Weights of a small GPT-style language model, trained from scratch on English Wikipedia: 9 layers, a variant of SOAP for these matrices.
Each number is 200 + 20 x the weight over its row's rms, rounded and kept within 0 to 999. Layers, rows and columns count from 0. The size before them is the row's rms in percent of the matrix's.

# up: layer 2 MLP up, 384x96, rms 0.123, rows 280-348, columns 0-47
# down: layer 2 MLP down (transposed), 384x96, rms 0.0922, rows 280-348, columns 0-47
up280,075,210,204,217,213,188,223,190,215,176,200,208,187,160,214,211,197,188,229,199,195,199,172,164,220,210,199,195,203,232,203,231,237,196,191,177,244,186,200,194,185,205,198,192,190,224,213,218,184
down280,075,256,205,209,211,177,235,190,212,187,217,194,209,177,224,198,212,187,220,168,193,197,197,190,227,218,214,197,199,212,173,221,211,198,193,226,216,208,228,187,174,178,219,201,203,212,204,213,214
up281,107,200,203,186,196,209,199,155,211,212,202,217,219,163,218,174,179,172,213,199,220,208,195,194,209,204,219,197,199,190,174,175,189,197,140,172,206,136,198,220,215,210,191,192,193,191,210,189,190
down281,098,239,165,238,197,215,191,195,214,186,191,191,246,209,191,213,190,183,178,210,225,194,189,182,196,203,228,217,212,183,199,191,226,187,214,204,176,187,215,199,205,169,193,193,210,239,202,185,195
up282,069,215,183,192,232,204,188,189,155,209,184,202,214,188,201,206,200,211,221,214,196,234,173,179,202,236,190,238,187,191,197,167,193,189,151,180,219,190,210,179,199,213,169,238,200,217,188,183,214
down282,094,286,203,218,224,207,203,198,171,222,218,206,220,191,205,204,189,211,198,211,193,241,184,183,215,250,205,225,207,197,187,186,201,200,169,183,214,189,224,185,197,199,185,223,193,226,199,190,211
up283,123,223,191,217,200,174,168,179,196,199,203,227,186,188,198,196,230,191,212,190,171,236,207,176,187,211,178,214,206,192,169,206,175,204,175,186,195,225,231,219,146,202,232,193,177,190,195,177,217
down283,144,220,206,206,208,208,178,229,220,211,210,196,185,213,233,177,195,214,218,162,233,166,199,208,196,230,197,218,162,188,193,182,194,231,217,197,222,195,162,177,246,190,211,186,231,198,196,196,174
up284,125,199,197,230,239,189,171,192,199,216,206,200,197,197,222,160,222,194,233,202,170,223,213,186,189,211,187,232,219,193,205,202,187,225,196,172,194,233,216,201,159,213,226,202,177,195,199,165,194
down284,135,235,196,201,192,235,185,213,197,193,185,207,204,219,212,184,195,199,207,170,148,164,196,195,204,205,184,170,203,165,231,197,182,219,200,167,192,180,188,220,229,209,218,221,209,189,194,229,183
up285,111,218,193,210,222,200,183,202,210,201,156,211,208,186,198,185,212,164,190,223,193,202,205,217,181,218,184,234,204,162,199,194,181,237,177,203,219,195,207,202,181,214,227,236,168,222,200,205,198
down285,110,239,224,187,209,192,188,203,213,187,233,196,179,184,185,205,198,219,169,199,250,234,177,192,183,171,209,175,186,213,172,221,230,179,217,186,166,168,194,174,198,228,191,202,205,172,202,204,210
up286,078,169,209,214,196,224,188,207,194,186,206,226,206,159,194,198,196,182,170,203,195,232,198,186,199,222,166,206,175,175,157,183,207,212,168,173,218,175,227,199,188,205,176,196,196,210,235,200,191
down286,092,235,228,231,204,233,204,212,207,204,213,221,217,160,199,191,200,203,192,215,189,247,206,179,213,239,189,216,188,187,161,203,210,207,169,181,225,190,231,205,192,202,197,204,211,214,229,216,205
up287,120,227,216,199,181,182,186,184,172,175,219,205,182,227,197,205,225,208,243,165,205,200,198,210,214,170,191,201,179,211,186,209,221,203,178,171,192,207,211,168,191,176,211,197,204,217,192,173,210
down287,145,240,212,212,204,202,159,170,198,179,208,207,220,241,209,205,214,211,191,192,240,247,202,187,211,212,201,208,215,190,195,212,227,199,167,175,208,172,228,173,195,175,207,187,219,185,196,189,181
up288,107,187,207,212,158,224,182,209,198,188,216,218,177,203,188,184,178,189,186,172,201,223,199,196,206,168,169,181,203,219,200,193,202,215,173,207,207,187,182,184,222,182,194,228,210,197,169,178,190
down288,077,231,193,193,189,198,215,231,195,224,176,173,207,193,205,209,202,203,240,224,199,182,201,164,207,221,221,192,197,217,199,198,196,188,243,212,199,180,203,214,193,188,216,162,193,152,204,198,179
up289,098,199,195,204,200,179,204,176,168,185,205,203,215,236,192,223,218,183,161,172,196,224,189,187,204,194,169,227,153,188,222,183,234,209,245,198,179,217,195,193,183,200,238,198,189,207,180,224,209
down289,097,197,214,201,206,208,208,205,209,209,178,173,182,174,190,182,181,198,228,223,200,172,207,196,225,186,221,164,227,206,181,200,172,165,165,220,208,173,182,178,214,202,180,203,221,186,220,170,193
up290,109,205,210,228,203,183,198,185,224,201,202,171,212,184,186,168,154,194,217,182,216,202,215,190,203,184,185,206,192,184,195,204,179,236,177,194,208,209,224,162,173,232,208,242,196,206,184,165,183
down290,111,208,208,174,207,220,200,179,174,200,171,235,180,191,215,227,238,195,184,204,160,190,172,201,173,202,222,197,225,209,211,180,230,167,212,219,195,202,189,217,244,189,208,177,226,201,211,224,213
up291,097,206,208,246,220,162,178,188,206,180,178,208,176,192,182,223,236,182,185,196,187,239,210,201,177,173,193,219,184,185,199,200,190,191,163,227,206,202,202,207,167,214,174,211,194,202,181,145,204
down291,078,257,217,201,190,203,180,191,233,201,212,187,219,213,146,213,204,161,190,228,191,226,188,198,230,189,192,194,190,204,183,170,187,222,206,205,224,182,203,210,226,207,150,204,209,165,181,192,172
up292,115,215,221,187,199,201,202,177,224,207,215,189,199,178,197,193,196,147,217,177,193,221,213,196,213,203,197,242,197,135,180,203,178,228,174,195,180,187,214,222,180,207,194,219,171,205,196,193,176
down292,125,211,208,177,193,200,219,210,219,217,217,203,190,149,188,207,199,185,187,222,193,229,221,196,244,206,165,218,177,166,185,194,210,211,176,189,199,210,210,232,132,209,185,198,192,174,235,202,183
up293,103,174,226,179,195,203,194,187,183,229,189,233,187,196,213,191,194,221,236,206,179,200,194,189,198,203,207,216,207,209,205,221,190,249,173,180,202,178,210,200,170,218,207,227,200,227,165,169,203
down293,113,152,188,190,207,206,176,186,183,223,210,234,205,192,196,207,203,179,195,219,193,236,202,227,217,177,177,207,200,206,173,237,235,226,213,203,203,208,190,219,156,209,186,208,218,218,204,177,193
up294,123,208,191,183,176,209,199,188,187,192,204,188,190,210,197,199,224,185,221,180,205,218,204,183,183,183,160,249,194,205,187,184,212,200,182,222,201,224,224,186,171,226,228,193,210,223,206,143,222
down294,117,236,201,187,189,191,181,159,216,165,192,236,198,196,193,200,250,201,178,180,212,194,199,196,202,181,187,198,200,209,193,189,208,138,211,216,206,196,194,194,224,186,166,184,211,205,194,195,227
up295,102,224,184,230,185,179,203,219,190,150,199,224,184,211,179,221,218,189,174,211,183,215,185,208,218,156,234,229,208,179,202,191,192,225,194,208,187,219,200,192,226,215,208,218,216,228,186,143,195
down295,096,187,233,189,205,207,207,186,207,194,216,192,178,183,203,212,178,201,227,138,201,221,195,190,198,230,149,175,175,225,203,217,194,182,192,190,237,213,219,186,187,205,186,179,207,182,212,240,220
up296,073,215,234,238,214,197,200,179,221,176,218,205,176,170,209,222,201,204,211,183,166,193,214,151,186,235,221,205,193,193,193,190,207,180,167,180,212,214,230,193,208,225,169,220,176,236,191,165,217
down296,066,246,227,217,230,231,211,180,218,175,214,208,207,190,201,228,196,184,203,185,182,191,212,183,168,218,213,206,189,194,205,176,216,168,195,199,218,215,233,168,202,219,203,228,172,252,203,190,205
up297,104,170,150,231,188,167,178,210,231,195,205,205,180,191,190,188,194,206,214,201,212,184,212,187,207,193,198,194,203,185,210,197,249,196,200,213,242,211,207,198,161,191,151,226,195,204,180,209,194
down297,097,219,235,169,209,230,218,182,173,192,199,206,187,213,192,216,206,197,174,198,176,218,197,197,200,220,223,216,199,215,162,210,167,184,218,169,161,204,189,214,229,211,225,173,204,190,196,174,204
up298,091,178,198,177,194,194,200,224,209,182,211,192,210,227,205,221,190,204,219,208,193,213,216,210,209,196,185,222,247,180,186,209,238,199,218,195,202,174,218,217,218,202,182,183,176,199,162,199,194
down298,081,223,204,220,207,209,221,163,187,202,221,195,200,178,212,196,207,200,191,191,215,172,187,208,203,199,214,173,159,223,211,205,173,201,170,198,212,230,191,196,191,215,207,218,209,215,234,198,199
up299,079,197,227,208,185,193,174,200,186,180,196,195,195,193,195,205,189,176,204,148,183,224,199,169,213,197,169,215,186,178,167,179,202,191,183,186,199,222,192,191,184,205,204,227,213,193,204,215,197
down299,090,240,237,224,190,196,207,202,199,192,201,209,203,198,196,189,200,191,207,171,177,244,215,164,226,217,189,214,188,183,162,201,215,191,198,192,208,211,210,203,174,191,207,235,207,190,216,225,208
up300,102,200,194,187,172,249,198,225,207,141,195,229,174,191,194,217,204,222,173,177,245,211,208,206,183,183,208,187,190,215,198,202,187,179,198,220,194,198,222,193,244,195,167,222,195,194,182,208,202
down300,112,195,208,211,217,143,203,186,181,258,215,196,215,185,204,173,213,155,213,222,162,199,183,198,212,217,210,216,212,184,211,184,213,201,192,162,221,212,176,203,160,213,229,193,197,193,224,193,193
up301,094,193,204,222,185,222,217,197,174,167,182,236,156,197,198,217,205,176,211,182,202,235,201,205,181,176,206,167,155,182,203,202,176,189,185,254,195,193,183,186,169,227,228,257,222,162,183,167,201
down301,075,204,202,202,192,167,200,207,194,233,186,148,225,215,158,210,186,184,192,216,193,178,212,193,204,214,207,250,227,227,207,203,202,196,236,191,216,204,207,185,240,185,190,160,205,191,203,208,207
up302,107,174,233,192,196,244,194,207,198,211,239,180,235,174,213,190,196,180,195,210,178,188,188,204,219,205,242,187,192,229,183,184,211,223,168,190,221,176,208,198,218,166,206,192,182,191,204,208,183
down302,090,242,214,205,214,200,229,205,210,202,195,190,205,198,210,191,211,195,162,189,182,210,212,163,179,205,190,235,181,190,221,229,211,203,202,257,194,223,212,257,202,238,201,215,222,170,205,198,215
up303,066,238,202,194,228,213,210,174,201,198,185,208,207,181,225,195,194,192,221,208,192,240,169,180,222,214,208,217,222,205,192,153,220,172,196,173,221,179,223,188,168,220,158,220,195,204,179,191,214
down303,077,300,219,207,220,224,217,175,213,211,192,201,211,181,211,179,194,188,198,206,188,239,190,181,222,227,220,206,230,200,191,171,212,165,204,174,201,182,214,187,168,221,175,217,202,194,187,186,208
up304,119,223,190,197,204,204,191,167,215,202,185,205,157,180,191,219,193,167,217,191,169,215,221,199,185,182,179,229,208,168,192,230,162,231,181,190,198,178,216,225,162,208,219,203,187,198,158,166,183
down304,135,222,204,208,213,194,188,194,192,208,198,200,213,182,186,229,192,181,198,196,186,239,214,180,234,182,166,219,182,178,221,198,180,209,178,176,213,196,210,224,131,216,198,214,188,203,211,161,179
up305,084,158,231,203,183,187,205,180,176,190,194,182,191,234,152,192,217,228,206,223,215,164,189,225,212,185,205,186,219,217,173,207,239,198,227,204,180,202,216,174,199,210,208,210,181,219,197,179,174
down305,087,233,191,202,220,198,209,220,214,202,211,226,202,148,235,229,197,181,189,177,170,225,211,183,182,212,205,229,188,193,230,179,178,195,186,187,216,199,178,229,201,182,203,173,221,181,196,197,218
up306,099,164,197,190,174,198,205,254,209,165,171,204,173,200,239,189,218,187,214,223,191,216,214,167,168,198,186,204,190,226,172,194,161,220,193,189,190,183,174,228,190,204,247,213,195,174,219,188,184
down306,101,212,181,189,213,223,200,153,174,229,214,210,230,208,162,198,173,197,193,182,217,192,179,232,224,194,194,207,216,185,220,205,231,170,207,211,197,215,230,158,205,211,142,167,189,212,189,213,212
up307,099,202,181,209,154,199,195,233,212,174,178,210,181,191,183,206,188,192,155,190,166,203,205,184,217,168,175,217,181,187,199,186,209,243,212,215,182,201,234,194,215,183,215,183,190,198,219,183,186
down307,106,202,200,196,247,217,208,171,190,226,230,209,230,198,225,190,200,215,214,196,237,209,200,198,199,238,213,178,209,229,199,212,189,164,172,202,233,204,164,184,174,223,187,207,201,212,183,223,224
up308,114,203,212,186,197,224,207,224,159,166,208,216,201,208,206,215,195,225,193,186,170,199,212,198,204,208,203,196,160,210,220,191,231,161,240,230,202,208,213,186,204,179,192,239,217,238,214,219,232
down308,111,245,182,233,241,207,235,193,185,178,199,187,214,217,224,218,184,193,196,193,201,190,180,193,200,178,252,200,202,199,206,185,188,190,201,197,188,202,194,174,219,163,208,203,200,228,197,215,200
up309,106,180,164,249,223,203,217,183,192,174,223,176,218,182,226,208,189,208,175,189,218,177,210,181,193,189,202,204,204,188,210,196,248,203,218,176,237,199,208,163,191,191,169,215,227,194,185,190,217
down309,088,194,201,170,185,227,210,219,217,201,165,207,195,195,199,195,207,183,192,245,173,177,172,219,169,221,193,186,174,222,244,184,182,209,202,197,174,207,216,206,204,219,180,224,173,208,216,190,207
up310,091,203,199,212,196,203,199,202,223,188,230,174,180,184,214,205,212,208,210,176,222,211,198,228,201,220,225,202,209,184,159,182,216,215,155,204,211,164,215,227,192,223,198,192,162,230,203,222,179
down310,081,209,175,239,198,191,197,223,206,173,220,188,153,188,227,193,199,217,186,184,225,233,198,227,194,232,220,189,198,168,164,206,209,222,164,196,200,194,232,225,184,179,193,191,177,208,176,191,166
up311,095,214,178,219,232,228,203,207,170,229,186,202,205,175,226,172,186,221,220,195,208,217,174,185,196,217,217,198,196,198,150,177,198,204,197,167,212,180,187,201,168,242,185,206,154,204,215,198,201
down311,094,239,188,225,192,201,212,181,170,221,208,195,220,219,236,209,193,205,206,195,238,229,182,213,220,194,203,200,206,183,158,216,209,197,184,191,233,175,189,173,152,229,171,194,189,202,195,211,180
up312,095,190,207,203,215,216,207,220,173,174,171,247,189,204,184,261,210,213,203,173,202,204,239,239,198,184,192,184,170,180,191,192,184,174,213,191,215,179,163,163,188,194,178,205,200,191,221,172,206
down312,103,209,180,183,164,182,198,199,219,231,232,166,185,210,214,130,207,172,181,228,182,209,186,172,205,219,204,213,212,231,197,193,230,217,184,212,200,208,231,237,199,198,214,207,223,210,181,200,196
up313,079,183,197,204,229,203,192,203,192,193,190,179,170,182,208,196,233,232,204,188,181,162,190,188,194,201,181,175,181,213,164,203,208,205,180,199,179,210,224,198,209,220,187,182,221,190,176,222,190
down313,076,218,225,194,164,176,210,175,208,215,208,226,226,220,206,207,184,162,192,196,217,232,211,215,209,201,204,228,216,186,224,193,180,207,240,188,213,203,177,192,198,176,195,208,178,212,191,174,206
up314,101,194,189,202,200,220,221,222,210,191,212,225,200,202,207,190,174,193,163,194,211,221,184,230,204,220,206,209,219,211,238,192,226,213,187,187,263,164,233,201,200,187,190,219,196,218,196,202,182
down314,075,228,182,206,203,224,212,199,192,184,188,186,213,165,237,172,180,204,200,207,204,208,195,210,205,202,223,191,207,196,193,198,217,204,192,209,194,169,224,161,180,191,212,160,193,200,198,211,150
up315,084,241,221,172,203,202,222,214,193,188,204,198,204,186,211,163,174,190,214,195,197,190,209,175,229,187,214,193,183,223,193,191,220,162,166,189,211,177,193,189,189,197,188,208,221,208,206,195,170
down315,099,252,180,208,203,192,215,225,194,165,189,185,251,173,202,187,162,187,199,222,201,213,225,193,204,191,196,170,192,218,188,213,217,178,157,198,202,175,209,180,200,187,191,200,223,213,203,196,156
up316,101,176,193,176,210,196,186,190,216,194,210,178,200,182,176,162,209,215,226,248,201,179,209,205,194,205,184,231,249,187,202,197,212,231,188,204,211,178,224,213,153,190,176,178,211,182,220,190,202
down316,096,221,214,220,200,207,197,210,191,206,198,199,211,213,231,254,194,190,205,128,207,225,188,199,197,180,215,179,151,209,190,190,187,177,207,193,187,210,193,188,241,203,233,221,189,228,190,215,180
up317,087,213,222,200,199,180,195,167,195,211,208,218,225,164,204,225,221,217,190,205,147,236,190,178,236,211,207,205,208,191,196,213,217,225,194,198,200,164,230,191,192,177,206,225,191,217,239,198,191
down317,072,213,185,199,187,156,194,215,166,214,196,188,215,200,202,211,167,199,187,222,186,225,213,193,200,197,204,184,162,199,170,206,209,241,217,192,211,194,202,218,181,162,206,230,201,195,215,192,185
up318,079,218,219,229,219,233,170,170,216,153,229,183,167,203,212,206,205,205,210,197,197,207,223,194,181,217,211,222,218,187,177,177,192,208,170,186,205,200,215,194,194,222,196,216,192,216,156,197,193
down318,077,268,206,235,216,242,183,155,213,171,216,191,199,208,205,189,192,203,202,202,201,210,222,196,186,243,212,206,205,187,197,189,196,203,176,190,202,191,211,184,175,220,213,198,205,207,180,209,185
up319,099,173,216,179,178,181,203,205,188,171,209,212,184,239,183,231,234,195,214,217,194,187,197,217,213,167,182,236,198,220,186,220,248,213,210,212,194,190,225,203,238,192,193,180,227,196,180,192,188
down319,097,210,196,219,231,230,208,189,225,221,210,193,210,140,215,178,171,209,184,182,220,203,201,194,188,236,212,171,215,187,236,191,179,182,172,195,204,201,166,193,170,206,212,219,168,215,203,210,223
up320,104,163,197,169,192,210,205,180,157,189,225,189,183,216,208,189,164,198,209,178,171,196,188,192,166,207,199,216,204,230,214,218,239,225,217,186,210,199,204,182,241,208,201,171,184,212,198,202,203
down320,101,272,201,208,190,167,169,210,228,222,188,214,175,211,195,203,230,198,184,172,221,185,206,215,198,189,195,181,193,168,186,171,187,175,186,219,208,190,201,194,188,191,211,213,203,219,214,216,211
up321,092,191,206,185,211,222,192,195,197,214,201,177,187,174,196,170,166,193,212,204,195,208,194,211,200,175,220,223,201,220,212,191,193,230,131,203,201,183,214,197,190,181,196,243,183,171,185,205,189
down321,082,232,201,215,205,218,247,228,206,197,200,195,197,224,193,217,186,208,180,177,191,198,206,184,188,186,238,194,181,197,206,220,169,202,204,245,185,201,217,183,196,209,208,216,202,198,185,202,196
up322,093,202,211,201,208,192,167,209,228,211,201,211,194,186,200,214,221,217,182,211,180,235,181,175,162,213,198,175,188,188,224,203,227,205,173,220,232,214,197,213,193,227,162,215,215,217,205,183,221
down322,109,197,186,158,217,188,186,211,193,204,204,193,184,214,159,170,199,180,201,244,220,190,192,206,183,196,164,181,186,204,222,206,209,194,221,188,195,222,184,237,211,166,196,194,226,249,199,208,187
up323,120,199,207,181,199,169,159,214,224,164,211,234,162,210,203,199,210,213,219,194,192,216,212,180,199,200,170,203,191,200,187,201,198,224,201,202,223,224,221,194,179,191,214,199,190,216,168,181,228
down323,123,203,202,221,193,183,218,208,224,188,228,219,180,189,207,241,193,207,212,197,203,198,196,212,176,186,211,215,245,183,204,217,198,236,183,228,210,253,182,217,210,182,202,203,183,161,225,193,192
up324,118,198,220,227,222,189,192,151,223,239,196,214,226,200,207,170,209,204,221,194,159,215,181,213,202,203,210,219,180,159,195,223,221,231,173,184,216,209,211,210,190,234,234,164,167,236,206,168,195
down324,130,219,206,206,193,176,204,186,166,223,182,189,219,182,191,187,206,200,163,222,168,253,182,188,220,199,203,192,170,178,238,220,203,206,172,193,214,209,226,201,169,195,203,177,206,176,210,202,194
up325,109,205,207,213,181,214,185,176,194,199,194,223,150,226,177,221,219,186,178,187,198,194,205,201,218,196,192,186,209,206,175,170,201,204,234,207,176,229,189,196,214,210,244,195,229,215,192,184,199
down325,105,186,183,208,192,176,204,205,212,202,193,196,258,179,201,191,195,195,213,210,197,200,213,204,175,184,181,234,183,219,236,233,193,190,188,212,231,165,196,178,208,185,160,198,167,174,204,199,206
up326,087,198,194,189,219,176,193,170,181,178,201,221,200,211,199,204,224,194,218,178,209,213,193,200,204,194,181,196,167,203,178,203,247,205,197,179,243,203,189,168,186,177,214,199,209,224,206,191,211
down326,071,264,222,193,200,174,218,146,198,185,200,216,232,219,194,203,192,214,168,208,204,233,193,161,197,217,183,194,173,192,180,208,208,197,191,182,214,187,207,172,184,172,225,193,221,205,201,201,219
up327,104,174,199,211,206,165,201,177,175,209,201,237,168,199,194,256,236,209,203,206,169,199,194,213,200,209,195,193,149,234,198,218,224,203,218,197,193,215,200,179,251,200,189,163,202,233,200,164,180
down327,103,225,204,212,204,241,198,218,215,193,211,178,238,196,199,136,163,199,178,186,215,183,210,192,200,187,203,195,247,176,206,213,193,190,173,188,213,192,205,196,161,213,219,211,182,179,195,247,218
up328,089,167,236,173,151,204,204,205,191,195,206,181,210,187,186,237,226,188,173,174,155,217,209,218,209,186,168,213,210,203,223,207,213,205,182,212,226,194,212,175,207,191,194,204,184,224,199,192,174
down328,070,262,190,224,211,178,205,193,167,199,202,215,196,198,176,162,180,200,199,247,202,184,172,184,190,218,218,191,185,185,169,192,174,198,207,187,185,212,206,224,207,190,192,196,214,178,209,196,220
up329,102,174,228,248,230,182,184,187,202,252,160,190,178,193,193,189,212,179,232,214,189,199,182,205,184,221,200,196,189,225,210,202,189,205,218,203,182,205,192,184,203,221,228,177,214,188,190,183,187
down329,106,225,191,172,180,215,205,209,201,153,245,193,218,206,188,223,200,239,181,162,210,183,219,192,222,172,193,170,205,188,190,209,218,175,168,177,219,201,210,219,176,178,195,220,186,208,207,220,208
up330,082,222,213,190,197,191,216,187,225,187,242,208,173,197,219,206,215,189,208,181,177,232,215,162,188,202,180,212,215,195,196,211,220,215,168,192,238,198,217,179,207,204,224,232,202,238,217,202,193
down330,092,242,199,191,199,185,228,188,225,190,237,186,193,171,224,207,203,186,204,178,172,243,204,173,192,203,190,198,195,199,173,233,218,195,193,209,219,209,226,193,187,180,228,229,217,220,210,198,211
up331,086,188,203,206,206,210,165,188,181,191,178,204,144,210,216,202,212,220,178,175,184,200,195,200,196,195,203,166,184,233,216,185,223,213,155,203,225,189,163,209,173,221,236,203,202,183,172,223,241
down331,095,202,180,172,170,206,241,207,190,218,201,194,222,211,188,197,175,170,227,233,213,173,213,208,195,205,170,226,188,174,182,225,188,192,241,187,184,217,220,186,234,188,182,199,196,213,199,175,160
up332,089,188,191,232,199,212,218,179,186,197,184,225,237,172,169,229,218,181,187,178,214,213,175,192,175,225,219,195,158,211,220,198,192,215,176,218,222,193,184,226,210,203,183,188,167,188,198,195,239
down332,088,229,197,172,198,221,202,245,210,206,205,172,203,240,205,173,139,206,198,258,183,191,221,215,210,190,188,180,226,182,179,199,242,187,225,214,185,201,223,178,187,192,210,199,207,215,201,187,184
up333,106,202,221,214,201,193,192,191,200,232,164,204,192,207,198,200,198,176,189,138,208,187,192,253,181,179,168,214,229,194,195,212,212,192,216,197,200,186,191,202,187,204,245,161,185,191,247,206,170
down333,111,221,185,206,186,213,210,230,181,158,223,169,215,189,170,210,202,223,207,237,196,213,201,154,206,217,214,181,154,202,197,181,182,199,173,192,204,195,228,197,216,197,170,215,204,200,170,184,220
up334,085,202,188,175,210,182,205,195,208,172,210,208,195,159,226,205,203,189,218,193,194,248,216,174,178,193,189,247,213,177,171,177,187,218,142,208,210,191,249,206,184,219,203,186,203,211,206,167,184
down334,079,221,224,183,230,174,240,196,199,186,222,222,228,145,201,224,211,217,215,199,200,246,211,191,196,210,189,217,202,213,183,189,203,205,163,210,225,231,250,215,168,198,210,197,190,180,209,202,218
up335,109,171,223,178,219,225,188,201,167,204,216,198,162,200,197,159,172,222,195,201,166,171,216,185,209,179,213,199,222,241,216,228,224,225,209,196,220,219,218,172,214,157,209,204,217,184,180,204,173
down335,102,256,189,210,177,180,216,203,239,187,189,203,225,196,202,226,234,177,197,199,238,228,193,208,187,209,178,193,160,156,166,172,192,178,199,214,192,188,181,225,187,235,187,204,174,224,221,196,221
up336,102,198,208,186,213,173,195,179,216,173,190,214,163,196,248,194,200,166,183,202,223,207,198,222,183,221,208,214,207,185,173,193,213,213,154,175,233,192,201,181,203,222,208,206,177,211,214,194,202
down336,091,214,212,208,201,174,217,192,220,214,239,204,190,241,186,191,210,209,171,165,199,207,175,174,186,211,219,194,206,203,203,200,226,194,220,208,177,197,192,223,224,170,194,220,213,177,225,209,195
up337,072,199,209,202,182,225,201,183,204,190,200,224,178,183,205,183,193,204,170,200,172,228,186,123,208,227,197,200,189,193,182,164,203,205,192,165,237,171,204,180,199,216,185,185,176,196,203,193,209
down337,078,233,215,220,191,234,220,184,213,209,203,222,192,180,205,187,186,229,205,207,172,230,201,146,219,251,214,194,203,190,175,179,201,188,192,167,232,175,218,177,199,209,201,196,180,202,194,191,217
up338,099,206,187,225,206,222,180,168,177,220,194,206,219,210,203,178,173,185,203,186,173,194,202,197,170,196,168,202,220,219,181,178,164,241,221,219,203,198,222,157,226,206,255,173,188,198,191,176,208
down338,100,223,205,189,192,175,216,216,210,184,213,188,163,189,201,194,227,208,184,218,232,205,177,205,227,225,227,174,171,176,201,203,234,175,173,178,201,189,158,221,177,204,166,218,207,207,203,212,183
up339,133,188,193,222,205,160,175,196,204,175,205,169,161,235,192,225,247,205,227,178,215,236,204,199,192,220,180,240,198,183,193,199,208,212,185,220,227,231,217,192,178,226,212,194,194,213,186,171,220
down339,175,222,176,190,157,173,228,196,206,216,205,206,235,193,192,209,243,205,210,174,196,226,201,219,186,220,218,206,227,220,176,175,174,208,202,223,192,187,213,219,215,250,223,216,215,196,208,229,214
up340,099,245,224,199,167,204,207,204,205,185,192,209,156,217,213,209,208,180,199,158,208,204,197,212,199,178,179,192,187,225,197,185,210,202,188,192,201,193,212,218,222,202,202,226,204,210,188,137,174
down340,110,160,184,210,197,201,199,188,175,213,209,213,232,157,187,182,160,210,180,226,171,191,193,171,200,235,208,207,231,196,194,211,197,187,180,189,208,207,186,186,171,192,198,173,187,207,184,236,227
up341,099,177,239,241,172,215,177,171,246,218,194,202,171,196,196,235,231,204,184,223,187,213,190,235,189,179,216,187,201,191,202,186,175,219,176,165,192,173,189,207,235,223,197,228,176,184,200,180,192
down341,091,207,179,168,240,185,254,226,171,190,199,239,211,200,194,155,184,167,226,218,213,159,204,172,213,203,205,206,200,233,203,216,199,193,212,196,194,221,179,216,187,197,212,200,223,186,181,232,214
up342,107,227,203,196,169,206,210,204,191,162,218,198,183,206,196,207,218,202,179,170,184,202,201,192,191,172,192,212,213,205,205,164,231,188,185,182,220,185,230,171,197,173,189,204,216,233,196,193,182
down342,108,259,220,218,180,209,217,221,201,176,222,216,215,186,196,219,217,198,179,183,191,220,203,187,193,205,219,199,235,190,205,177,220,188,179,172,214,197,219,155,212,165,196,198,200,210,213,246,191
up343,109,253,213,220,184,156,185,179,215,188,201,176,228,199,195,182,241,204,198,210,196,204,181,208,196,180,190,228,191,198,213,175,201,222,195,202,196,206,227,238,187,210,203,206,184,201,183,202,187
down343,100,186,224,174,228,242,207,217,204,176,205,210,171,179,190,205,160,190,185,169,236,205,207,196,191,218,199,161,176,185,169,212,192,199,198,209,205,197,183,173,212,203,209,203,216,187,191,184,213
up344,099,189,195,210,180,216,179,216,174,166,200,194,171,201,214,192,208,245,192,197,213,221,181,214,165,193,179,198,227,164,193,159,175,175,189,211,215,221,203,185,228,228,171,208,189,159,205,198,209
down344,114,205,199,204,211,176,201,192,223,230,207,189,246,183,177,209,197,156,196,200,179,187,216,197,204,215,232,212,164,232,210,233,215,225,187,168,187,173,197,232,180,186,224,207,207,221,191,199,193
up345,096,208,221,249,176,192,195,219,226,167,209,200,186,207,217,220,196,181,204,213,201,213,227,200,195,168,171,229,197,187,170,192,173,207,189,187,183,194,230,175,191,218,197,219,210,209,184,173,218
down345,104,205,193,164,206,217,194,189,170,221,201,218,204,198,195,213,199,233,203,192,207,218,155,172,212,228,210,178,214,222,245,208,228,207,223,226,222,197,171,209,227,187,197,196,211,208,213,217,191
up346,099,172,190,166,205,208,226,186,164,172,181,195,207,185,217,228,180,224,195,203,167,211,205,223,232,183,187,171,200,182,175,207,217,188,159,188,186,204,177,170,197,228,189,204,222,197,189,197,213
down346,098,222,190,232,157,182,170,228,230,220,205,228,182,241,203,194,234,174,214,167,233,189,207,202,179,181,186,213,196,210,230,197,218,204,255,228,233,183,208,212,215,174,180,204,175,206,215,215,203
up347,118,202,182,218,244,185,200,177,206,234,203,195,206,181,213,173,243,210,202,193,186,216,198,202,215,205,181,241,177,195,188,213,199,210,146,211,230,200,226,192,161,219,240,195,198,218,190,172,211
down347,141,231,210,202,211,168,152,193,189,207,214,216,194,234,186,165,227,234,187,180,221,184,211,190,209,212,195,190,168,194,190,195,181,177,192,187,206,206,218,213,195,203,244,232,197,215,199,173,228
up348,108,155,193,207,234,207,189,200,178,196,164,208,188,173,190,204,193,226,192,200,160,220,203,145,196,215,191,239,206,177,204,240,167,218,204,218,185,177,219,205,175,205,222,195,182,216,191,181,204
down348,105,184,176,208,223,206,200,201,180,201,213,185,210,187,208,212,182,195,194,202,185,243,200,175,222,208,208,213,191,188,209,237,184,227,215,187,180,173,218,221,156,214,214,195,210,210,181,160,221